From a checkpoint of a small transformer trained on Wikipedia.
Size: 3 heads of 32, vocabulary 2048.
Architecture: LayerNorm before each block, learned positions.
Training: 95M tokens, 5820 steps.
Each number is 128 + 24 x the weight over its row's rms, rounded and kept within 0 to 255. Layers, rows and columns count from 0. Numbers have three digits each. The size before them is the row's rms in percent of the matrix's.

# layer 2 MLP down, 96x384, rms 0.209, rows 72-95, columns 64-127
095:137152140147155133137136120128147096127147100111132142112175120126127136169121112153089146139113124166122124098159160105138179161126116170152144127116132113111151112124132127125158070157122122
100:110164108120084139139133114144119141138131126110098096126155146134121116130094139118160117133130129162123109131135145144124142156147150105120116109163104148159159122127137146145134106107128107
097:101128116072101161119130131084102120114170151081172109152179156127115123125050122122129090118067127107122137112117165128158158102152089097136158091126134154121154100105164114137114134143132125
106:118116122166106127135110163108100156083129115117110138130108138126137157126183122131089140123189127173092132124091118133112115124146099105082150137130163130115118142136150122111164137164147125
102:142161162119135122108128134103140124134122108136143144107118141079161158146114094126126105135142126109116117116153113102115102124127108144144132129113144142131116121158137143131186105147101122
101:153058117070135145105124111133110094074137124144130125147175123132067143120102102135125107120116110137092105110136172134144157122165116083169118128110098103113104144143119124141154125112133142
100:140116118131103152138124074131138119139127128113152140114117177137130142112130116175093124093098106150112169087117130197101132098103125150147105106087120151146135138113110133104123118118137136
101:151144055136102130102119097131153095141140122093135138094177105156098154111126117123098123118155161111135120113140141147129109099130124082105119136127130116152126130108144122105134131108055122
096:159145105129098124138119082164119124101177115123135096081128150172074186100136127115084111116114142161195141111150115116150130085158132119131115127138147073129113166086088135159130102128097108
107:126148136158094149126130149106048094154134148102145123140136137124115135093173116142140099107126160107128118114109154112133123089154124118125121137118096088115110140122145133137133124102129132
099:104143107191149052069093111100128145081122113100124136129124181161126130127111132159113119138087133136128122126106105121114149105128113143148167126140154127117110170135159126105122124151131129
094:173109155140139119114134170140069129123077067081117143144148154125104139134137155123157143124141082110149127152111161165104167138085163123120118125123152165139079095104146152152126116136102099
095:136089140113094108139120163136145145103144149139146089148136141151126106124148140151139115174092073104107101145079163164134109135123115089137105106149131176120123120098108097143095132075123118
106:130098123115170122200153106166168159157097140129114138104123200118081074108146151110119163135107097116152161142072162104133122117097117116138141107137159137135117102095122118134109133125119115
106:134136140118136070140130101142186127117123080126125116096106144114134123122096167111145129075122119124120115099144149096134135120156109108133124102188163128130083107128134139138150137099091154
095:095147093148149136110125100121146112145114130129112141129139149122117181131136131147148131121141116088113124186115131134109134136158155146161150106149101141107150124105169127117101142141107083
099:123105112153127145118125125121139138103126152144145118092102135100108145156150117133131110103143083097124119111086108093126145131127123116157111119085136148112139109114119168107121142141164114
100:099126076103109090143148114148123125177146115101148194131155167144166125112146130118118119118134127114108157162126116109114138168129124148125102130153109144141178172119136137152162129113083138
104:145112135083149156140140107130142071143120160139107113132089141129134145121133147100166145124155134092101129120176107136149104108095120150143133126123122148127141152149159097132137124108075119
104:136186135119110137123151120098137141120144139098123121127116158130106124110091132153120127106170121103142134105130158101138136113141087174107124151128129165110162141165153071165114145108112103
104:128103141121125159147170170106128127151169095151112166132112056104158106129171119088115111060127137126131068159117146103134116135165134140120142143114114122116117138173111142107157115113126127
105:090095158163109112146105156125127128125095124133162141113117155100157167114102129120139183154124124089169091142114137103096116145135105103136113110173140147138090133142145156106112158078118147
095:116133122137124166097145106124124100073124122110166106136153131154119135119147143128097082160116114118141101135125147109146155089157198146112123144140094099109106113098119113121141135169113128
105:133161083112106148163130141159156090117164119124151103076133079118140136139143173176067171152108094116118156142067105145146135124136127124168186089129098101145096114106117138143151135144137127